config = dict(
    n_layer=14,
    d_model=192,
    n_head=6,
    n_kv_head=1,
    head_dim=32,
    d_mlp=768,
    vocab_size=2048,
    activation='gelu',
    norm='layernorm',
    norm_place='pre',
    norm_eps=1e-06,
    positions='learned',
    qk_norm=False,
    attn_scale=0.177,
    bias='all',
    tie_embeddings=True,
    parallel_block=False,
    init='normal',
    init_std_qkv=0.0239,
    init_std_o=0.00451,
    init_std_up=0.0239,
    init_std_down=0.00451,
    optimizer='muon_variant',
    lr=0.00192,
    lr_mult_o=1.5,
    lr_mult_down=3.0,
    lr_head=0.00508,
    grad_clip=0.5,
    warmup_steps=200,
    schedule='wsd',
    decay_fraction=0.666,
    decay_shape='linear',
    final_lr_fraction=0.05,
    batch_tokens=16384,
    seq_len=256,
    doc_mask=True,
    train_tokens=126500000,
    steps=7721,
    dataset='wikipedia_en',
)
Each number is 500 + 25 x the weight over its row's rms, rounded and kept within 0 to 999. Layers, rows and columns count from 0. Numbers have three digits each. The size before them is the row's rms in percent of the matrix's.

# up: layer 11 MLP up, 768x192, rms 0.0578, rows 464-510, columns 128-191
# down: layer 11 MLP down (transposed), 768x192, rms 0.169, rows 464-509, columns 128-191
up464 103:495447448520476545539486482492492512497482477501466475539488505501521498462514460526459488444534462501497545493439529488483491521491544493518492512497519496517530478535494505509517556498440489
down464 102:528498524524527440451499499494510533499491520495492463548529539482504497474490473484465491526489508470473458526514505476506486468514463440487510517498501525490505488498506469537518449481557504
up465 103:437506486509535488456486518474502485479487469489524496502492546516526513549496530494511526480505480491489507523486524507483493544502486506471500484488480524529490500494508561509464500511477499
down465 098:498518498523474524509539474475517501482525464492499462528499535506519530495498465506479488520473477476459470451519505497463503458476485520501491521530487450512539548521522485535473489538486457
up466 099:507513523503492468501495525488545484475535536453523516464516494427524488524488481511494504455522510442496461493506455520505488487466507473510502519510500539508491562520487512522475527481510449
down466 097:504471537487528547489462471495478459500487476515471480529509523466503525534495496492498509500472506525496568499498504530542482480549487514495503508556534468509511513471478516471478551523497541
up467 096:529504504487492447563500531512470460526485509497502543517541528522492504530486525490476561521482447475503465541496509534517493464483488517490496441492486475497514475522502467496496538514493536
down467 098:522500486539537488473485516498472487484483446512515520487458512530489507520490499436482512488428521478512499493473482486465521492517528500535504549514512505501551447487489533495545498459507495
up468 105:493524496491494510471513479507484473555523536485538456525501524517488488497504507511495484512506538504542486478540513566522483544486476474551489480510506484537497501484534486468484507521501495
down468 114:460486482475541519480528461507515493549540530521541474492540482532479517483548508488460519473504496548531536492522526499498495553527492507482493498471507506476531488516512519476524445457484495
up469 097:503524495544506448477500480531526490500498535500491488487533476502482502481486530480477489530489500462483534482477498516465533519478546498512554493498446455462444524470523506473462507514503493
down469 106:518452503515508532514452479518477480476516471499514530520524492502496484528438495520509478469518446509475474480512483486538481461512453538552521520488514503493504504481451539491507490459545491
up470 106:463495493467530512510547560486522535475477505522529523518516534506491508512484483499520489484490507484486484493530505450495487491535523473546464477471489525486488450475494476556480522509465498
down470 101:508552474493481526518480505428502501511466534491500476490500514508494515498500507447532469462525518492451524513457481498527475439498529537490524534492471516534537495481501523513466501509492503
up471 096:501484468478505497508526580517501523509512518479485476449484541503512496524486549480508526520486482506467510466513499494466532479477556530486548510485495453486475485487487494461514519465538525
down471 092:449546491533483532484525480482488519497531481524530494485479478524488494507537547494503498497481474486517541483508508522496456488467502483515467492468521515488525531462515479478471503484499439
up472 104:503470471512502507557482493514498470448455496541523540477496481536433497502490516504518537481492448512509493491527519483476482522520525483504509478491481490530455491557498529509484496501471509
down472 117:521462517503489504481500519514447431537485527519517541521486482499466488467488485529492486489522470462559481510502475466493489504492554509475517504483514462489482494456467524502462497515466512
up473 100:427524517507539457491515486453498578494530522483473544471521489474493439486514481481536540468501466496537490475461520468503532483516541467542498482476457509506519489517473518475467524504493516
down473 099:429487495533504491463502526513515526496500533482559505499472503504517473467525456475546512512493419505544466516452496497440485519490456497502503502494495523514488488492521511490552473488506465
up474 096:482515506453514505492502520485534561532501512501495517487536485519542494485522472527493485512536497494527489482519522481532497501508488477484523507508508520506506512484504453487522531509518518
down474 087:527484514507524486495511441423486470495510505504510489484502513484508488471540498493480481495476472514498474469508481509492494480495529524486497464522474474523485503478504499501515488536499490
up475 105:478520486485499517506497557450499475483501548498548507510453485499490504524482499495516501510474480479449525473449531510526493464484523483510522520499454488523491491469513486469511481541505476
down475 092:510498494542539476445477513517481533522531495508509485507495485501508516469467525459503502471459453537500473516499498500479546551493490509496505493494460510507490494471442464476561490528505516
up476 108:504511509500479528544508482526516542520515486494515515513517447502454508481513455455513507476473544533486508506494499493473546521518519462508530495512522490445446555472509507496498489459506491
down476 107:526503483496512428557516527509495488486498520529493510532489498542488511490487472500477538477513484453501496526505532514526505515511526469513466498475523545519528487532544493548426513486490533
up477 097:428514490514465513543473494490514514513541481500523505492503478486504504480492469469499508480511516533477527524509477512542504460522498504508452518509519518514456463501482547512523541523489536
down477 094:502475543480502505503485442494480480549458506484492448489519524499475471522511542506516513539545541512477479533505552462463494497508522479465515487513474495526528511449470499528557554459522461
up478 103:494493481495547498486507490496503478486515483498470518505477491463474456495514511488435521480506492517549485493497532500479506480481511518537491509488464496542471532501488520502456498505507516
down478 098:522488503491535512480471470526510516512533501537477504505492495476506549519512558534530528538491538497508467504460513497517504551487445537508501488464511500495521480504506481468509505514507494
up479 096:484513488546474520484458497504538452490517472504453512522524487547489539465474486472516461509513517493496465465503524473514489517481501453503513488425479499481492509449449547509490516497520511
down479 099:518504533523528504474534496482509493516495556474594515481502502456496522517504519496503548523502492512495520480506484479526515492513483493502521507540502468489522498536508472532492463500444522
up480 096:502514505523521494497512525515534504511491529488459495489505454492500485463515508478510494487502469459484501524510507518523495575516505478481533434465486521496503490496464508531518532484547533
down480 094:495491488502519520519513493528467472527465528521509483525478501516487534510459480494496519559486505479489522502468481554508543486530483529487462505507544487508544501497514521470503531494501470
up481 099:496516543509525512528510499490502492455510466468547518494527515570488513521520507492518444509513498518540514485505530479547484462508502496465562503503497493461489531515477498509511508500481494
down481 092:500522498520490513497465505545523508554493460494449521498511477497528533476489483479482411512539483451476502488515535485511453536525507511501514522467512538484497456436522510481452504504523483
up482 104:497508481530489471531515482459521525453524469503493526516516522528478525479471466467541495499452506491545505497496528466461542524559503494456517481491500532476488508471461463476472495484533498
down482 114:536479519530530462494490454521500490507482450536473519520507459499483471519522474519508473491487504520481472537502527543523517490482503464522509518520505521508511541479528479461492521476500542
up483 104:472510451529465502510519541548529528462520486536538498486484514436501547523460467506469462516539544508501468507494514508493475519486486521538519557473464513535517492491523490503496528505504495
down483 101:522510504495427474469472469502485481499518523496528494530492448519501485509523496519484480504469489512480478491456481478577520487509504545517457481519516520465552515527475490476534513505551519
up484 109:477497492526500533496521453500509476505488504459465504527507465495494502479527449503512492515532500525487494509543535466473462491518500518466535490512449505515462497473459497498500473482480529
down484 108:525527474479500494483481481512502551510522503481472528452465468478467499477516481449507473503535480500509490433487523462494507508530482505474515516500467515483519473509513488493459464449509510
up485 093:532521531485478493488462485515468501493518482505505481488492497522497490480503465487460482486499509501507466559458522523536493472530502512520439484526458541482484542528500521518483529491503496
down485 101:523503514529481509471529519493549509516482526475496504469508501485457526493463512500508504515505490470501553477505496496506577543491534498496457526481482501519493499475481485466514513552492497
up486 106:519493511509513479452509523490486494455495528494477511476490545508508530506546521541489502537537468504526490480474523485495478525516527480487544485477461536466500471502484513527500506470538497
down486 104:477493487533523491521521497463497542534505480490488489501486505486478501506528487514528516493495488485503487551481500494518471505456521540483448488449498507505493470477508516489524516538499528
up487 099:455507533454483497512453481534484514519557529478521525520494498496480489479533490487526549513495506483509498479482499501490474511496509530476505516494521488477518488485537511500523512471524499
down487 101:532501528519487499504498546499514468516498487479473470517435470483501499489484551556558521453534471506499473498484471438463527474515528489510524541475489534519427499494518449504493493449504495
up488 100:521483572514473519509514486485513525504520512500508519491506471501523423461522509485506509523491502451464532485528531529500524499510495520515511486477487524484482479480547453560515506525493527
down488 105:521497547445528513503515525482478545491490494511476470481498526502522515492500534512490536515519522483496522493478524541496498466472493461506492509509464505516527518532506543506499503531487515
up489 108:489498494473498476501472519479469533524525537571489465485494495552481530508530512468463509567524488492496498509553502500543523506479537488472512519516500457477555523491495506504494498476515528
down489 107:524531517528489488522479496500506485501504511523545503502469465468515479519451511553497487507511490496495478494449524451543482483539479482513506519518516514516490524511507509538509485544527505
up490 105:537483478492488511528509496487487504461508504524477525496483483493531492493546501476507496501497495490511536461468540515474464510498517485539541512490491532522478528464544522499461546500469552
down490 100:510508453487502509489502478532465493481482522456513541482548500499495528519499511461533557484527492472504518538487483471509543488539532525528517458518518460515488473445524480531446505499521514
up491 100:484514453466482471427486521494491485464527515503497506474518490462502479541540480524491522527517484517487520469474515511514502500545500473499490520514521462502520528480530502466515473512469476
down491 099:511479521481454545510493480471494506505517490529512489500521482531463522492495504494506509492502549517480493535475513502517508511472465520548523508486482491483499495502498465500490538531521519
up492 106:491499472490488508524512492496527515514488512489478495462499496504477531466489483513504517521534487489548511519488485485513455531478519516431501501497479529554451500499547499499527491504462544
down492 100:527482515504484523486484535503507529503467471503521500525503522468472466499519494448484499517518447477514532484503509522490503479480521560500528520515543460499516489508530481480536528538546516
up493 100:531511518517523483519481521493527473445556531532471503508493514486502533455510487487519471489508509514509461495484500475509493502509510451515534489483507468496471512510530492506458508484514506
down493 104:504497512489497496503482514500473470446493538495530504438454512518500469522491486478481494491506524459500484487512503508548483483461476557488515510504517457509515521525482465540502525493490496
up494 102:512523493476459519502519510477485510482484476512513548493485484517502500540490545457505522502506515529496545507542520488505486481520526473483491490500512496525448537490499547487487516497492543
down494 098:485490465517507526483501507520492484481527470492517492498504502482484485511492444543500507494543475489465501552504499499474521499507473554518478476541528502518519498548480477506494493516522468
up495 105:465488491483485491515552488507488529495473473516537520512491548520487565473547547515477538541464545543466514491492497501496500495472521501496542535504474536533478515473506500529482505454511509
down495 101:517493479519493543511529516526532475532504502472502570505507457478498466488440517479535503464505490455503470488490553469492473471485537522544493448509514518508462469513509533473458477468515479
up496 104:476542507537524496477489553456467451469506489484491492558506541523474509498537512527503493484529494506470483517537521477524499513469487461485502523502495479525469488446499474505459494465511512
down496 099:462501527506476530490518515513511487480509491493512480491483474530518509532508508468540500482447518496480488488486503493453529508505483535544517523470480523512485520520475485517520467502513453
up497 100:474493541481525534504481525483506490487486527504476520497509503511470476491495505498511477482474475440533510526542499478476479536479503494548465499506466511483475461522506483498487501472471521
down497 090:531507491470482465501487503487492492464538475483507501465503487519536550495502528481481494518543496540536466494498480495449522495511461501523485503529488494512495488524439528488489488509462484
up498 105:518547523512502443525464544466468489498522476543486506486481473489502523486510494452493496520492510527487543454508488504500498461521569481492538494503497515474487467547502514456498520551480529
down498 103:478510453496485534486512465495532508517532455496514450499500516474512455516476503527522482477476468507471488504457521500471493518494496494495478505484513506450459501470469490472563495491523509
up499 097:502517539525447483502492550492516549499514503499516500515485485472466523461499442506509504536482492464513509528521455453444482525533513514544490480467476468473493570498505480500514525485497500
down499 099:494529444516486496457480482464486440515528510536493470499507534503488519517505540562514505415512534528532517494531527492515536510477498491510512463507487528511513460502478509514496485484488468
up500 102:496517493468523465532483503541563532466494515551541515503517454442494499490476519485528490532494471432509516465484545503480474501484493553491526447471499528501472508481499501524509480505517474
down500 097:556505529498482533518479537490501504488489497497510509516512535502484495501486506539528505480504491525515487525489519514480503492449483534502466503530510485488501529507538523454473554465514531
up501 100:468487474525444545506512541475510494530468513496520509509507464497501513494503531496470494482487504531470494532472535496492508518552492522480478489466521509547488515443502515485555494473526496
down501 094:514497496459511497506483477498521526495438469477516518506435530502519484477484498535507480493559455507505454488504494494519537486492541485494484484566534475530479528507533453516430534505441517
up502 095:511572487508499494518485495528548509494499472498526494491440486521465502492550517490501497529501507453547495536565473492527520499492503486473486526518472451498481530514473463486475501501442496
down502 098:509510488493513523485508498530459486524472578523502556550546503490517523476489509495522460476503528494462542487511499465492446531509507485496465499501517482520491501489507493553431493529475517
up503 093:477483499498502482516455475510569524502532511453519492497453503495483473504516517531497468531518480520521458470468516477544492525516519533514537471479509466503469530514518482469489506487505468
down503 110:485534461469524502476516489505514531480463508460507512449543492525495466474466522475482540475531494510505522479506517521455540453497495546475430519505486533480503509520498501549451513534490516
up504 106:496516469497521521493492498530496496514508506518518488541494510471460492536551512502498449542515497491520535497471482481505470502512487480509503471475501473527519530529551524508486480505474511
down504 103:527535517504505477520476507489474528463512505518509507524502497520474526497481478480542538475462492501519460513539507485497501519502506519517562509477461482445534506464502560493492525463508519
up505 099:488518487478455472552520513516487509501442512456466468429527510504464499500502569434471494478496458545517480526471493471460534480527498503540536450504466476496536504483523456527481493504504522
down505 104:491478477497492486541519470511512498480440506488498467484489495533508505521455521520536457477503487485500483507475496490541483507517511503512494495513511473487504494479485490534579488548549506
up506 095:489530476531520533500505520494518505519493504472489450472538466516520497465480491481561497463505488505513543449495432524472526479556519488506533516486515472501501507479474504517491546494530514
down506 090:509492515456480488510526498476507463462495473500502526556532508521495500476529518531446477501528482556477477488522488475519463486479549531512495504546470536505470515536513468469441511494477503
up507 104:469536540505483467464506519494484524535496536525475515498514501494497496498486537501551494504494544467515492500513484523453520509496532506462465480487479482486465483478485519524491515460522487
down507 106:484546517548522477475550475500516511520516507491513465523511479467516526518490529484513448507506491509522548490515430430487474492507533509485467518490478475530485530544440497517440505529496454
up508 099:448507545489456504498492492522490502483460469480504477496462472515510494487519491469531510531523505478502518480552475491524508521527517531485516464472465485494535490499478474449471504513508463
down508 096:523482492509517489502442494470500480548513486510462491494483472456518474477505494512522463489524463477495533513512473517515469505512525461550498511476483479525496505487518516499521521465513487
up509 107:490500501499485490522484502490461495498469511493494511488478471516568509460518516521525525463501482473458482528512518498487468489435521520502504503538477468532508529468496494499512472543506512
down509 107:501494480493496483502453520465496495509497509513527477511502498540530491484513464476494476492508503509486500514463488498532512462480521517472524542506492499482519501529566467488527519528513479
up510 091:474483493506525531521514456529494498498479516438520496518510546512511469488520519500482486487498503535521487496500477502530482477476545538534533483500499527429496488495514488488451550559497472